config = dict(
    n_layer=8,
    d_model=192,
    n_head=3,
    n_kv_head=3,
    head_dim=64,
    d_mlp=512,
    vocab_size=8192,
    activation='swiglu',
    norm='rmsnorm',
    norm_place='pre',
    norm_eps=1e-05,
    positions='rope',
    rope_base=10000.0,
    rope_fraction=1.0,
    qk_norm=False,
    attn_scale=0.125,
    bias='none',
    tie_embeddings=False,
    parallel_block=False,
    init='normal',
    init_std_qkv=0.0394,
    init_std_o=0.0394,
    init_std_up=0.0394,
    init_std_down=0.0242,
    optimizer='soap_variant',
    lr=0.00349,
    lr_mult_qkv=0.7,
    lr_mult_up=0.912,
    beta1=0.95,
    beta2=0.95,
    lr_head=0.0057,
    grad_clip=1.0,
    warmup_steps=200,
    schedule='wsd',
    decay_fraction=0.78,
    decay_shape='linear',
    final_lr_fraction=0.0,
    batch_tokens=[32768, 65536, 98304],
    seq_len=1024,
    doc_mask=True,
    train_tokens=132900000,
    steps=2310,
    dataset='wikipedia_en',
)
Each number is 500 + 40 x the weight over the matrix's rms, rounded and kept within 0 to 999. Layers, rows and columns count from 0. Numbers have three digits each.

# layer 5 MLP down, 192x512, rms 0.0836, rows 0-54, columns 0-255
531497503522489488540503538559483478509484532461469541492516536472584448489427511476519506423451529443535521593501471499527553537511504461588492490498508564518517499493540532483534458540466512469457454538531481510497512577498511464494521566520538475451449425530523497601472541496465518514506467478455521507605475478509478420531519427494504514533472457534451461520535503497546429472497506532527471492417546470530508491495482491447464436536548457509494409495492509455499556532470468446511502484516517467503571519550435541550462477544452490465574611458461497584487574533468495530567551491499569421475516543477578547519516475560500507442435542535494430425503533521463438391495427591490476434476474509617499512479373478516479544500477462486451525502437525537529469609501550
484485508513471517450529556447489497473557455496543502508482490570516488513552472448434499518506478553521504536481545521554517537553499498535529490415488527480515457534507468546468511498474447465402465545477401508510507437441540524485522582483510545454454500512433469528522464404486559533538443513518485448485571531490419491502512484486449513564520539516517469512474487593474441442492460503567477469454461445499532500486437507497523529467569507495456493508487537493443521452453511508466564553414538570542539509535506528466464595494485554509491451529484485535443581549502497472494533415468485517512500554487522508572454476570532457538509505483453513538601533548494535543541504538498478566499497482525547508505470452476501548453487505510517534464501514466537440558518523
479457510560500441484510444514463494529506501510497488497583543533484454493441510513508485520572491494532414594493495529511474529514473505527527495510483493526486524489461531552482468567483472478500492480497481524470484504425420490468553476530504519560496462457500467504532466471450470462433472529508501503545552479469481479500407481426500525517509521528528529512473494547520500469509523488469537542503424508585554479513506513428504457495469517513507548525503500466516538518464497497465513470544500495529534500511438501486550498551497523432520497487501500554456511486477545499480536506509522541502478516540484514559455478494486537501463548488500483483494500481514501481498504484472480476484514519526515528549516455464513478475529510455541543552519463401512469522470510
526475490470548427551497459559533463475475472510511507577546581435529490366468501536519471469420459554524537490511463524479496496460555483491439447504494495566432530485550494541484472542488537558503504422571465506480494562505497450479567519550501499441547495525511520520456488498424462500452467580466518506473507525425417525491483518522462543481534465505506613438518441509489562551496470582557489406536483562505509548474531456410541570480539434456535536596448501529504492493526474481523537549488472451459557476568511515534511526503546470536472504480520492479490524518531452550470432528476419526527517528449532526520434492585510523452502491531529480437535534439456536511415483537472542528440500500450516463465530481478558488449528463480474487439488458470464510514466513
434520484487459547467492495551485501501493560439482508498548542564489411483478480523483486548521510496468449462492594462504417492504494438518461516596505409559475502470470435481564517428601505548468418513482478510502421485474427578514478494579513514525563578592406457565466553528488483534415514487489461469532468539661473505538480425516531508510535526454405449541493509555544453546508529417456421509432453487459498455461450484581459445545447472559516515472478511570462533543414475544519439474479484470535507474477509482567479502491553441511474524450453498477498492510495461486502505479537534578493485411478527560417535471511476492522588458461473498451504515545511452438497504482554468463474525541450497586510519525506459584506461503538499576495570431504565416467450555
479548511494498486526582497497586464525515520486515513470478476537489464495546471552529518456515526520526491437556522513530488520457530473487460423496525510508418591432525517527522464460514448492475446487532476493516550540512454460451499491545519476500486470461486482542504557530521487403523480528460472417437530496523408491526498453498472520482500485508511554537585546565429504494461482502567408463456472512447525497482545524497530467447513489493512511617450466477547501505473532457471444473510498513439541502447499562508497508569558510569518487528522477560516529415512535502513513492542545573488474517511464529502477518467521465595520520526456466500454556418522547525560523566505552487527510510473551484384585436477511479516516512578486539455540473574448556544543498
496548509517538542458484480516514517502502466582535498552534505490523453488502472530523491529521488501591526470595526548549492480469476554491443543522453531581485494499561441496458579400482503530435543504456535492491565477487537503547424549516460464462397448568497450542461497505518524521463488455496524541536443530551511425597561468453474505516491440504521514515499496538491538478534521519505498468495509491496559539514453529540501510502488482473561584412529487451504554511435509530506509532486477479500464501514487526564507559449531561539467486550462501474467483436479523484464542482472441509533474444444498461472494545534493431512507536508552495437342529528452496496445505473518508525469480522463509547459477565582420514528457504461578459458509508514509431484533485
484431439435494475504484506558526465490493475533494561584526440584513515489434457581542454448459524509505474432550507526444543567629491494449560528537542504503430517530486421477509462511569554461493476465582458463484497521535468500536510538496494496512455521540562479486497439510559555546499529506575455488551441454504546617443463496479427559470544555440500431434476532544494602498500520487578479513515470415525501528465476538447520480496527500537454532533510524490528528498471545490470458527537468514497516510577544520447479543528515557462496512474507553566491440558467511496507444445555448524416484484556528501456540487524520551487498494550581526463550517429536552429479467469524536536536510514488522510474531560469473555570500459518454498562525514542491557463420562
472572473448497539493430525520491506537514515483497494524477465506475378494484521555538508515500455565456482507460547561514503438472631507464504485459394516482397464478472531526529449450545535467482548479482510444508465527496507574437443534483521549380488546466466580527469493510537490517532481518479462488473480457506504494547503472528563524514554483538443547465546475497486513484503470460499491523512507479485522460551439460498564510486463521457464494607497448516533503490490577535456534521477544471524507487527505518461538517483507411555444532423500509443526507560537504488479412490522495444570429480545550442481502486414488495480519488541478495551514543515464520420488498433488472517493487487527494447481484519545514559563407508515426495467530537516519575489552591
492546499449479519498523526492525508533449512499484480428433485477531398486503546497583497535515545528467464541515545486557479511532445508481490512513471567486499527500467497487511452498574595535547552493568491477520470481492486530444446491504571482531514487508514504440479480425503496462516537513533546506492446519553544517493477567558495506484493560502483507583510517539534500454534462557528511536495523520521477479518511520457532501506548489508501418416448520463553492490488525461498537409496502486502519494474507510490516466502451545462517533471462548503490540591545523496503458488505436488478525461472435475515501471470484502502463513571559459516550543552573479461503491515464507462475463483510499516554487503489515490462516463473509498510439476465481463513466537
482462490556535446519544580472506453445494580533474519518552533477445507489524454537502448526422533430529521555485477487608518470487560478473508461393469464440521509519479504514551500478449532489554542532525484543497563537542535559492471388572523482443410415504470512487499524516527487487452514469557484566497458562449488471556551515495529519497440493478554552456551459405560454456442490518513509419483509501430459453519464536490448478534472477475536514519449454461494415538499488483493518453556505526502490543511535525512519505540441511474463501469437477431387508515492528516538550507488461451527527526548442444508522568481515474474516498441537495430452529510434552487427485483518616502515519515494493557472495433520490434443471484490543526488536537527466504468512412
497474531420504496532568468423480437476455542480457507473473477476519522512520527455523513482540505503482472467463509478484525489452657506432459502504522560539536507507521524522538502497499409473537493482542496578470513555541507481492505594498575527481486531563543523461502487533505528507558499505514550521549535503441475467494505469506526488478545497539484505512487488511536512492492472539564543514526507538539420550521543526457534479444520512479495479490507577540467536567475488511513595522517469499511537473492486449508490450465554461520468491551527540532484455411474479521557500490462467517430513564450532530524474484523541495541458543514491470426507476483514468526501492439464512474527539531525541533466543567532496471547500525513531470462402473504492505545527497
529471560490502427537584455517449498435430476514440475504541488477566560434553469595496471513502480503554496415526500463413467477449455449466505558503513505519520529521446521466436441501498509607451494494495439437499444478544501445522652494599481491500504506466479386449558472515474537499558527520507510473497443506499465506525498421442485488455473490530445545510514393497556575416489549511460495500544474518487534540587497552505400501497473511502437550438487501560500470486531447535487520521606470529531516451484472529557485561525530525491478435506568465521539460498469498512541541543487468538516453470490490480530466564520503542494468454547487515494532476381495520469499506443570494447471496487595472573473555516517508512524485440513530498499565485529478488423539469
449516457568513524536557437439492483517414533568404494564518550570474472525489476484469513456430503505480427518401478544457563482634476521456461451475547479579505495525540516483441569522466534491534567551481526626511461476504510466524523510509457442455526525571493493490541542462566514538572551537521497553559499543530477516497556472415500413445542516566518497529522487547506411529555461561559475482510481454468523473443532448460557498494522443515476476403499451491469436534467443492472469529519464460475433508442482539562503480459438573505417525494483511515558449535558519512570484479489585476534457501532500459583570574435484480494478610540501503474567589406474448513462488540455476490472527514550500546535529533550566505511451453536492494410482473469520542519569560
477470607547502543542474558515568534527504518474501488532552438540506536441489522504493487549507581446504488538531473552496424507455361487466550487580499489471539505510468460576475466532506419478548464432502478435398526545502481421515498506501542511503531538522437478492477478622589513506470488539558504497572477511490473477554502484578435492488520432462563479519522432460468549500463484494534462491485534506475592452517470456462447469505455500486478442574408522518536471538505490495441455535542519508504505564478550485464495541484470526573545527587471432556614567482464481483494486577457467548500469488488521479526456519544504536513515482463440522424468479433495498513538487475469539524358463505440489465451393521426571553509494480471537507513617527488530483514522422
499509468533500515503532501466458462460423491548516529482498538530547522471458507541458488482513511529564501503525466414493472508477487489552490513482465521517496490485512545454526477485506536441463478508527492565436561529488456507462488535474519526521455484531414518576539521468503528476518483520490504493430433412499503515503507469475504469560517494464476481476610494434582499488490504475486451471520457501472442514458481529581522551497467480530515565539518449450521531537557573482509501566562433527494550532494579539482411561515504494443492433456524467457477485533522535485483476480404541537498473423471459481495485484445564511490450454420477480529495409489572536434501517543507524476563508494540454485494549528514438469452507511457424542504496525410489532473442483
477490514441519493520516461515522529491556477550539504453447444551545547514477549512540521487503525497504460492450486464501558503491459472437404497539501608510523484561577537511460532562486458477442534542542488484514423510447490490484473493515497501487425499519498502504500498462476559582645544553515493479441537459466478519572547523525520526496520561518465574455448523484581539506515490533523503509499576405510463537558580464469499430489482470549495482419526546511437501474566478426548553490487526483511590425492552470494525385470472486464399531569564503576507509547496492527500475525529548581475462396511481509625443482434468532485483480422511536465513453511462485502547519459426423472504461499434519481474562483479444435504483507438482565527602573493520504545550478
559466514522512461507562528480538531537560540479420478539493475534516506486485517433461475555466573513491496414508474500455515460508503499512465547508455536528470470514457423468465514450487529524465493500493544438534486494512508461466545536439446551526583418530465485441512493547487515498537464535402515493516465466490471490525396459455495508553523521509455427469472505464461549547502533499500538496485548488472533501556479530505446439485492598513543536538523490561501529553480416496449448506538532492549479547466502482471517510514513474535486498450457544497497506470486502462458513540533568492598471494484447482481484477481408561530505462457494518452468517477545513537494519466514449523496474542514465530511506488576491527429442504466505468479533503474511425515500489
533425502480447485517551475520495528539531519475458492477520489474476547529471489548517498487541492499541508445452527466509486487445561467494459457563465499436461510460534481484480537479431476499446508504494542422543549506516518483487475436512513478490527515560514497467479485560542505470472566390511498487476517493541456464461504501459430474461509526521527528460496540521468500453518518500531491499583476465496473506515477483453570495508424514558529515518546516445468442422502453478504521464463561595497524545487474535554531507528519475483538497429477481497470469496474463503550485431519523552514461552455506531463458509551482400575528469465461495533497509530497416480490506602484539490469507518518525477518496471539534467535503527508558475531491547577508452466490556
503540500442502524499545516474522483504544494520509547511553543468531566541496484477438503464381408505517458511491499529459573420497472502491530460497502557501474533504573527522494472449446444547500520505520600531432519558583527568463450581530441540493512462481430492453466528465504474444535511504463538484415511529487555554430554439482512494501521477490457579476530496477587554441445491477494477529452502446534459512500548465423452511478425502552470530474447448536491508529535490469494461461444493465436511455465527520575504569526470607512484581465459474518508518529483524484491440500446484445531516525541487582505518563491494494461468486538457480474476566463466430488461466505543545531496524549625496391494589382572540517501482462594399458440480533479527497517546511
461530480564501529494457446503543485461416447604442546469527519547574477494523510560503513544543426471508440456593446506511387486508508502439490445531453490471502516487552488567476518434558527529539479514427472492548445517464597455530473535512537512553475444537553506478498456479505528534517554436540430499554485514546517485433456488570525491501428525504488527466509472612453435507517516478516553497486488591465517493475552461464526498591546519489524524498527442476419507421490518527456434493465513524424471537498629504475475500506472473600547571451467499512521546536493541486472491466493505498497499530436497559514479531442437497505581525430484533421510528544431539454586446499516573549535515558422514485501452479473480547517490443563527425541546495448531441529476503
462492493547511500469415499461513537512496563552472551511514457459579527522499517575493505503554502503474454509615502476518447472465571454480463506554467531492398530516512469466423447538465583473584502399421509459467482495459586489540528511542489494502461398517480492606503451479524512514456543462639517549502479518581393463493406460381531535448457494532492450508471507522471456486528535442512480490394425490545411504484491574451485451487456583481517576496548553513511593521480518530520508551440508521544496492509444436510397509444473423461432459469424495527486508479471427497476516471527494589487507513459517519478509453471498471485507451469469551561499471535516534461518475451535475591475532469483504623551568510558529559526443503469447535536514514517527562556494577
496603485509459475510542530433472541531464453516409495447510522552580441491547473588556476507522462495523478449470444537488507498413488517536488491597491487480404539506407483576475585478436521539434405523519453438483474457485539484540475451475537515517575486531459510502549537541466502555500508562490425448448503458491480501507443494532501518501410565505485474515456444553403460524493519502499484539495491466517513587462463524610513457524526442510482527514493568441444402514484576572408524548496541529544498503609480488401517523423499458533560532509581478493450459418466520506510497470528525495520541417473458532596513453572494453507524461501521550588550512565455540522577561486499470475559511463398423483442505467555370523519542531500573521474589499496537488516559545
545476499424564505522513524488503477475479476505502503460459476503548511541405456570468505480511430503497503514557493580519464507525531444446537520552437562542505519508472540572523491524486447457467535597526488534613462528541507469471527431463492483519508564534537438453532476455523543457578598535516467452547481464472516503510502516443459528443538521542535455502412418484453541527484463461531458465478447420485559520522498476473559473430511574470478486473472467474510505508581497475509551483576461466490480513493480489490491465548506499517478488546465421492465544378502536530470438573482362554486520532568486487516501441416475503547445461504456499494449493522566655459486492530481505470484478469487489543449531494508516468547512521535518503488509531401512523476445486
485474563537492475462542580484520590471530506510531482513503423524566514486510494478505481458493506458461464537482444452493482487476534513485585559534504451469497493502422549499611522524505496501470494496558550511528547472502563495474504501498551502443539508521530533520560531470522527495452546503478506510445521416475500507495478572494488515508513498535479427505481526517535466485510481492443485528544498538469549421454529582526464533494490513449455424515491525489453421524510551546498569428528513502506486482525528501511478496509534446535457506497543477433507512449474500484553487484424532452476502439549472499470506553456504469448517444516438470470448520564504494518535487545443485452443534465474484459455506567503515550365539487521490489528527477541507475479486541
548488488529511524465485534492431498480556486467436457420517398551507479464411489540553512475438527483529507515516477386520523483558504490498448465564486424493391452558477503547577512547509521504497575459521591453510478552515486476492483503471525501437473484538535480433523549553640508491456491465544525498401498460565511492528422519511572536482528501517486455479506464465523549505501463548518493533492525374490511568529458440530465523542492449459428489482585388545476480510473492425525530529505497528470599533575477515550474444523483507536467464476539500544578525489509518506503476508518509551441460552501517519530531480525521459446546469551444436506543546482481460519476557493490519445570503516481439550494478531515592488442523495529498507532544528466496538525483533
535484495502502496523465462483473488443492540557438495555538551526540569463459508522548468521532497497457508481389509470509482506435487451547524493549521434448530546479515520497510463528552611504507476442614512470479504489490541494531474465430451507526513397529486496489554498535462548500530486535457474503416525486470468528525462512496505467444535504531476486483460491494489591558504495526547458484510473504451486463505562506510516492526531571486508573551521458464510495476520508510496505484487458525500471449474501519471493474496466554463492494481530505498494477416393510495420519529450465529469516507494474501466477532555477543502489475509489535513504431552441495494564527541539501432487563473511567505535554463533592484595558506561578468522610481526481545424517514
553539610522495482483492489474491508558435470447457409505485476503543494460520478513530477498557596526535497398486565519496513478404516444482551526465491480528479439490567464526480484502498487515404475471520453450583544510475476484464459538496426527549487518520564473499425468507476538501562496564495471502517512495561515481491518520503431526486485417463509497486487478508479523511495533497547457542479485588407496539531511492481526477551522522513527479426468508430457522510456487541500501482489533499468455423441555484522528594506504459569480528473470430467439560502430483526581394477517447435596381557473470472473550472540534489557481396493465526526530542490477366461471496491454483504509521543527555471450506378540504532439478522476512504519453495491519487532531522
438490456568511481534475541544492527428534479505436470492463535456553497451515516460445502549529468465484549527506523487519517522526486477475535509501503434469459488556538545571516443507479486499513463576557531487493566502490490521541526571486472475530465467534519581576557533472439541505573452584434546518489614474530560543550505487463457427514439441437492586504459469480450539524442485539453490438567464474520490512493522495621508525549502610525550487553531450476579572473519447464502452532518538548488463471487469480498506483457489505503459538545405454513511526539559471491431550520517508456478560503480549522487560490467556425518456466487454519490450462475519531548422510516458560456445505454488518439477440524486586505487467492422441533479507484471467511548510529
478489453483513513495517491456503503534439474538558448579536483481531489538466496440510510533532557508461527459443438509425529507470469563509514558493452523436499398500468461504466487603481489522507507542512508466483457484498501487530521530431481486524476494552495512469492472485514485536588580489543557474566568479549510437510441463522534438509461533524488478461460512536490492472537515489442455517531557554555532493470509537451449428508529464440469440506479475486512581479463489539433472425499501481460448516489437469541578505514510601557485534513512522564493487516496507455529497484457511535492443451438425487453520462407497464426510529453459492429485521512553517434484480500553436552504537549440465451532495544550580461494514519572451481489530483544492466491479490
483449521504476524491501515577498499495491501446462512481476530495460475538577493505492547499509477407530558451486483491511495485463510596531521468515505462581496518521493528443536549520435479474465461505442560446494482556472489522488537558520508517536563452492485517442519445499466460473478517488509534468511528530399442566455544509510549531579479480488503587440478530499502478488500575488453528473514533485524459546547492519563550492511471524480507459527480523539450438461557464555538458472547490509510503483379538532515483525475556504484554500499444476552499534531485514537479498471429508487458510517454533482471501508511474458409507483474534519469548575461436514497560480539495483489526543572446543418468487516465495486563428489505467487442486523474486432480470524
495473479565523426535547522494518475478544483550561499507513504493480517530429454431542421536508485494480567606396494546537441499457512528527501521434452517418487519515475490485411541502490445553502427539497456500539493502525508536520519515549504450490506494499522489492454477539531488488518506429503546534546531509483530490435498475503543454468536449508512545440485472504425446508516515598546519447581443467507502520544551546509460426510422549465592491558512559442484499503550467501561516453459522494519536553549433531544437499533484476493545505496497480488498433449518433517422474518425553368480534448503476428525501496594518402499511523495523571521478360490454509421529571602498563458565406503515501525488479478514500491533620480485519537540497499539488499389523531
522462468389518535536501490505573492466460460506502522458474472519504472540513499498540493484452500509508491504511492484514505431573508549477495476566498551554534510503530555452530492430555465485601570443490493398484515497497515501572516494472498502500501531433517473509533591423545534517491531571543540543536602449508547542436490504501502574474440544532503495467533505446456507522503569549548494524491544509437545517506508483513465477455482524557522539479567481539442462469454552493499507499576526512497496535507532506484478521548497486573543507478507527502497490472505479487476522523509485573509453493504498475541478486492500462500561486488525524475525463435490505534435588503512483524474475474547435517434546526490574488523555524472462567509505551521489454518453458
469450392500529468549538552541504447482442533466522497514530512519590455500586481544436488450452452504463559485588466493488590472673598401471505579518495463557520531456473497472512470453480527494528458516463447534498518511573576493578421508490581481471550544476553514444516481515557521476502597475495467533553462511422479451558505532553527552514497433528457464544474395533491450506448459505479505489530500508538416496429515606388489559493515546444456515469562508464493460537527530495501518474585502552484480525598532542506436491535448514481425496596511443523399469421420613547575511443547503390525518487525444507455538569528603509542500509487474489508565539516506488497587478514479476491520518485526563554613601516502474511463489457502454480528532516463480494499544460
473499464445516529474499435509445534583462527539462489517459488498435467516474502449502517512491566492507525483488418492488448503506459520495563494535399500528540442436422591510522512524492434545488542541438489531479592490531532543488478464529385510478464482474479537543510561538503503448429430500564584384504518500386465486564481476497482521474397482456480504491465583471561545519463476561451508492533530475486519486476489537478476477549450478428541450505438447469483472547495531497538521506524490470499519513500428507471485468516593474483462483473479496494425496538465533504415469453547446511500476495527531391499437554439490516529501496527514528513495476495513499483479494467533490499507497465557527507512523522487537531474535466518525478487438539452482502521509492
504504509483509465523527461533420480561406476474502451475508484509497488460452505538470506463441530493495511493449522501550499565469528497499508578549509468482430507487476440486496435547528467463547535489496548481493494506499484468505520455449433495564427488524472454518461440470535521524473461536548578481488485521492462506436523497527543522512529558476531499532523514494458495504485544546516413550498578513468499533532487435447453510491544499505515469503521553500483471445515505576501505522540447489507426558489532498567441506472478504495542528453579489517502541500452466545468478540503494424534484430607504485499525537503537524447522512480579518559582462438504489520489468557522543505492478501513501513464532492459576540558481489478534522477501540509496483454481457
506509480440534473516535499491530470540446540501433544549451560456528454475502495521488476542488420550545509478498529511448457523454484486515485503444496533558402513483506456482537446487358506514505461489526439525495427582469516474503459488467484476539463457498502501461550505564524547492476530547473516532469497519424514515493563471536500440579507515526459443437419436556478459411477446550470492505519549561558479471433553507488534519495508531482491480433480471509463648479485446471493531507459500470492447526485480569523474477372510485501472501382534436487461517515485450553518519529481515517530577517492555562465477505429550476503448526428523470424483576562548446503476516505447497570502489474549623447601507462546552486426441479406462463525493460547491480466513593
491472501498484510562535510538395520498484483512536451465514484528477535519479523465496508509625511420547461493450503463465516504501477483539434482558447484499472448536469503534486479482451499476487504549510489460535487499462489509518537506494479474487487512514420498502528492558509498488553490467523471481501477509539518510543493446473520405533495497523540525500489430503510540498471514505480501480469487512464503497445480454535429473460496574478526505560481522541502517522531472531486474569469521469504535597487516501500529521468535470543434474570438419565578448489542506496521476478520502550509524425532534511528503492477529559426515450467497497472538543455494519524450519523502531542453422551498523480438551555421437454527513467532508562509563531505491509478617388
549568494501521481477527565463564503510505439530522485460510495513497453516483465443451475534501601427506443528524472486558498485515544507491575488435483481514541502527476532540497549568535504495494502472454529529402518453554470487484443518510540527552486501451419564481441530545497483496503510468399545506523458563496543477517553478540508384451525450444508510503531495545565517462478518543522506450473538558500569498515512510568515504491383538558545503452498411565520478484491609529432514470521495505514504515468472478499513543487459580510483473492446563512400535488459492476523499469570439550509501469528445479504446498465497419438484580494497490479485523527521447445443551474488445561524532508524612426524505544463523522566419544564510493450489515545498510498470502
526562555476476489576478508481515556570514484553516468435524510417550550545510504495523509550450472525433384501481493479476465514463542485467487536516516537448468456470467515508392480557453486542524483481522538487488472511480458430460550526452460523514529530453467482461466491504514492469515442528453510468487452492512490541489495492544451461396487507510492481483499526515433584476507564454575508462547482502512547447500476583518470457439505465594510470548550456493499454518463518517446521507444529510598489465467440454485522543496509509557528512499480587465513528507582428406542464462588563509465472513508565535490538541480510537550541475456519592498518504407545507472581499500487515511489536489476534508499542478427447502549454503496550553528503478566509546560527516
497488528511493451485485489496541529555523492527520508487499548479464423511520422581473430434438536494556477502546486530502493449528495477456501520491455486518510531483503470548502488506525444523428514554520521494546506450486525438572580475496579488452475479515411498510459538527492515495466491444530490464553499452429472566556470529533462557428517428423490495520502466512518537531476467426505474479476502434526533435496467500537575519509491476513541466516516468519510538475528551475502507496507495524485492540531471513558543486471609498531561604553517525499502522491504550588511564467507458588459512524548474442456474502459517459540506440436475430510499513519496475492438551494553494444486548471579582518504447479518404491523529478520560472503472451548472511463490510
453500507528490492480432511462492509464555554518517504555531557562560503474508487540491490505493563560502507464470520545529485469485482557520468451498486485496509476555544562541563487509541545451559522462491483530498460523492568498467573484512495489509490450554464612474479500467517470518524482544493502542499532484374481521535643510547493500479477505532482498526545434493454432435461496477520511503482436530498426506435531544461550496576494535503492485438439515510511481455527502531429511455530509541525505473497467485510500439537558523571539539506474482401478454495501569486493461500490553483492561545606510513506514503533493455530513558465523520524448516486485427457510539527506492528542509486544530518495511529396480476472433547517438527493435530563496480452516498
490503485541461591459476478496460548491481555517473426510434493533592457533505536455512495607471461466485467506504417468441500553524484540499585455505469478547468461478522529485443524495593495560503414459422536481541557493460453527538523502442457515623482429468475532344469475573479583645504578540514521544524494537616430589472526466538623471544382525607410475522447491562412481442539501551492549504521511505422490506500498428561541524506549477465479541442519490523508545418504517520532481490527459366579455439519500458534465577481485534527468473500580509505561481468593368464540394459567515533549441633582508526473446437478542468447543546529494528609470437476422476562423500548441487535566491654610552495606412578487487539570556459581579643565653474470484565585459577
488487499491465523571499445487517517487507481465608505513559485484513437523493487499511472573462556470417540558529555485570516521467482503450416510493540507526586460538500470481503464532403502484533554500568503533512480514552541522545498492476506487494524430437443444563509551437456524467488479536540473479505531509447456541481470531520607472487523491472504551623541417451473428523472485507415523489475472492519497413426479499475502525474496602495535471466469480479527512467532496455536608516524483503502502477502413526521461537500466504390557510498513466519512471525508531498474428578484570437517516461484499505487544549513575506537465495546481476554458561510463495502522471555537505536509535417590432481507490521462528489446533464537511545459541528447478520533544483
445549511489493451469540405523518523549458467609489512601504476529442417447431536578523482498480522573479493543439509398518422470491541429560585472474517498485541556515479538546414546474515512474547470425560478494496524516476560544453506442525490498418539500587477433508511517573530492449584536544529489441510413490522507497510488500522506405451494475518519503445529430487486465484496504504489501510557489532486487505496488495525449492536448473481524478488468526489448495489490470498525503482528519503460505484509499523475506466451509505522526426428500515487519540460459458490489500515539578417533514517583496477479495473533551473529528485494502512519507489502431506504609483520609458546503459463524518468452487518445484543481455512478517434515499529460459513550541483
432535480452502469495481547527503561543508467474452465496465477522551501545551496448477557431532530463473501441510480415425523495482500544523472499470438495497437464481469533461435528554458543497472441429467461459470477460472620550466449518529450553560477550485486447533488443524426402475513564541566526426473563484505437482519469498564535552537444599473491536479466491485499529536565525475534463521507515498443479551506460516498537505515541564493474495526490538504533529489469471578503607507503567560506532511431451507538516500525523508403560399486567519557506570510523476445498413480506530521465468540526488501464450435435502508504543449478464462503461475532451567482501532425511445495491511524501578470509470508425462473532428572492442486558441466573471525556538502
515455511539500559526553603446466466509498523556557527503449531495478603467527446482488515494484463498468492461502513508479544490488489558515452494414549555553542573575536526438433583455503497507545583456546473466458500494569542627475537443468535539501526477471466503494532488496518509479508504526516544510498492554479437552514576435508515434460432531433519423543488504556504524473422533474546560455452593492559469430459462438528518465449526496506481540471495477559479452462495518543544575566533441490540473523469464504484480509479496454506500475468601445547507534496501544493476545514470442506549477498498465590491470467457471479498474477474465451483476443492517509502511491490543540437438581432502417490532506572538547482557425451476530546461497503542513491400474462
514450476534518526487499423537453506402505536504472493556533513526451526505573513525486433527517449463517494511479513466501443493579519453519458465502510558491553453487484518504457473491545488552503518544493494563564521446501443504515481512515542494445495439451503495406546491443508523523465478496539418511518535571561489385493480460528539476564518503468499438471574558492554539511496553491477443464475545463608518479515498496570517547471544502432488532559502413473539498571482583465471523547505478473468553532500474516549447489496532467468604424523425417497494448539535509548395520523523418443493551558450560514488517498510470529477474453544518477489467461526487530509422480469474529477484493517434521610579459499550511556481507477465486529557521517523503554539469542
419557503445427514445512509482462536535468445430539490494472446550476485521510542470445526507494508521495515503528462445518472561398447495524504492529492447444523498498530458557459516569566640519430391509440574454481462392392486503476454463482529534470529510474507494556499434505485568514540462457455565486496497567496466590489478408512480461522520491522518431508473538521506499524610496476489482534488543486471493482575471516483509516548531480533549446573566513541493586498429503502561467525432566535660514438544531493440484517471530493476511526475447498542558468497538493423506510509436569543587418461512480544441493512574528471460525507451411568523453453517444527544581487477431455522517550496547522429501451516544508521484577498456474567512524517507583495546539483
508540573453495514474487500513526521527446487534482505565567567498487523585498448448497489518566446494541504563456482537586450509520457570485547450474455570558511527462552546509453492567520461427479566536427501480428493426468522495482492419456536489498531557516551483561479502519551386479512535588441436498505509559517548536491554509455532394567564538442493496423472474534512501537465546457548454486511562512521488392521502546492557499512502508559525456493495526455535518519522446459486510455477461490593492532510563549462641490534463432492539528519555477475508563469510443495413535503523544518579408502495493504474508497505502539572425451495439453483436528458485488456568493482524497468477469445482508494436554510474479603532460484515450446543476522529459563462499410
477536498518465531474440460486509542502488513441461537464635480550434575495394480483593512490507478567556515523533515503490535526515465513497525438470479464518558536458569564459535495477514507484505531501518518523498488513498478520485556508479486518500534464512455515494411487476391558447466385520439535514447464446463452477499465492489494564532498502524456427477517465517544477586468532443425502486512468435532551575501386502501455504485557527496519512493514473530446491504527456524506453505487569540484433474507534508537482481442547536522510455490457539434510519492522505475540510456482483509582548583541598509453505463496509503494517454496596478408490444470538471500512568483503469469509551526525568567512512527461586450518501522572511504564556529490517497540493492
523576517510486519454460495473491525481463480476413511516518501629530453586447476472483549536570484515484502547571499484551499475509476492454544490532490543543534505472494509421525503457529505433453529532416467531496450478411509419471524460526473465495507469469535480554511516501576489481443453471435528475462534466416472472512550436503510500607483537532503511475458500525518416455535547503524456438492421573483529502523523382509453477457524491493467507521516590468512550499452572546540452526484509608570521496497599495491501444503528468460569463476466532505445601550504511519435497473404471447553473526572470511492523465415427442495478541565464557487490458437518451473505589487543468474511440553550508492557464455473524508535486521506436508506450496527531476500411554
482561531420485530498518515436454501491473375505435510494468496518472510528535558483486589486526450456524466522468494520438385418558603513547493466563565471498447426475445521466517509499501474468575511522473494504458439430477488472476500538487527514513497455459460540536478473489586552519467537592495514502473510494572525539358423526513554509508465552561496529476495526466470452435535444463519434550494492545554510455489444451479494459480497477536481517529515456497585408489522476562516457516464447551430412517515399495604470579515472521545482494563500525590560600515522473414538538436473586548492472509518491550523451495452450555537556489578510538527515494461458477510470500455536459444542503503504453431523394424510511503485536535477514498502475593480544502499473423
436550460481530521540498451480535510489460477546529497462478556473409505516416501470528515583477513468494505507406502558532474541504549508496530475552505491478505499538511529556489478493468492434535514500558487542480503429503568457552577513593433509545482495461572601564536451565501468481544551502552575527453470534530452607551546453523472416491590509481527482491508465473443529496507437497508445509493537467527511439467579565472491534502425502581594475462547475515538492545471488491401539446480503425471564487524444476483491456480535543583470505467523460470486501481516498537449465528439455548522447450552427541490528511424535513513479474500544485478459485520543505544535513472496515465485538477485490499501510499500459522547470517493522534479519524496481519499513472
511490497469562473516539504503500509483529496511414503499465428466492511536480493543518443470460507472498606460467455414498515504463508539472550468562493482573363564544427499458484451459485448519523557525524503473520496475523511452472544433540467485531498583515520488537486497488556543519507553519511524480558460506552483499609488527435452456525539511470455602483435562501517589529450427480450578483588517539546451547519505522461496454412554465495552435522498450467555440453516490461476479505464450444545586544533521543510560528513473466478438453419482494523460365402447574525533427457482558673457477520467552480465504538577543524562512418435513462623522453490512515572480513529515514471530551471565535579514518539474540522481555534536491444523550475619495533474509455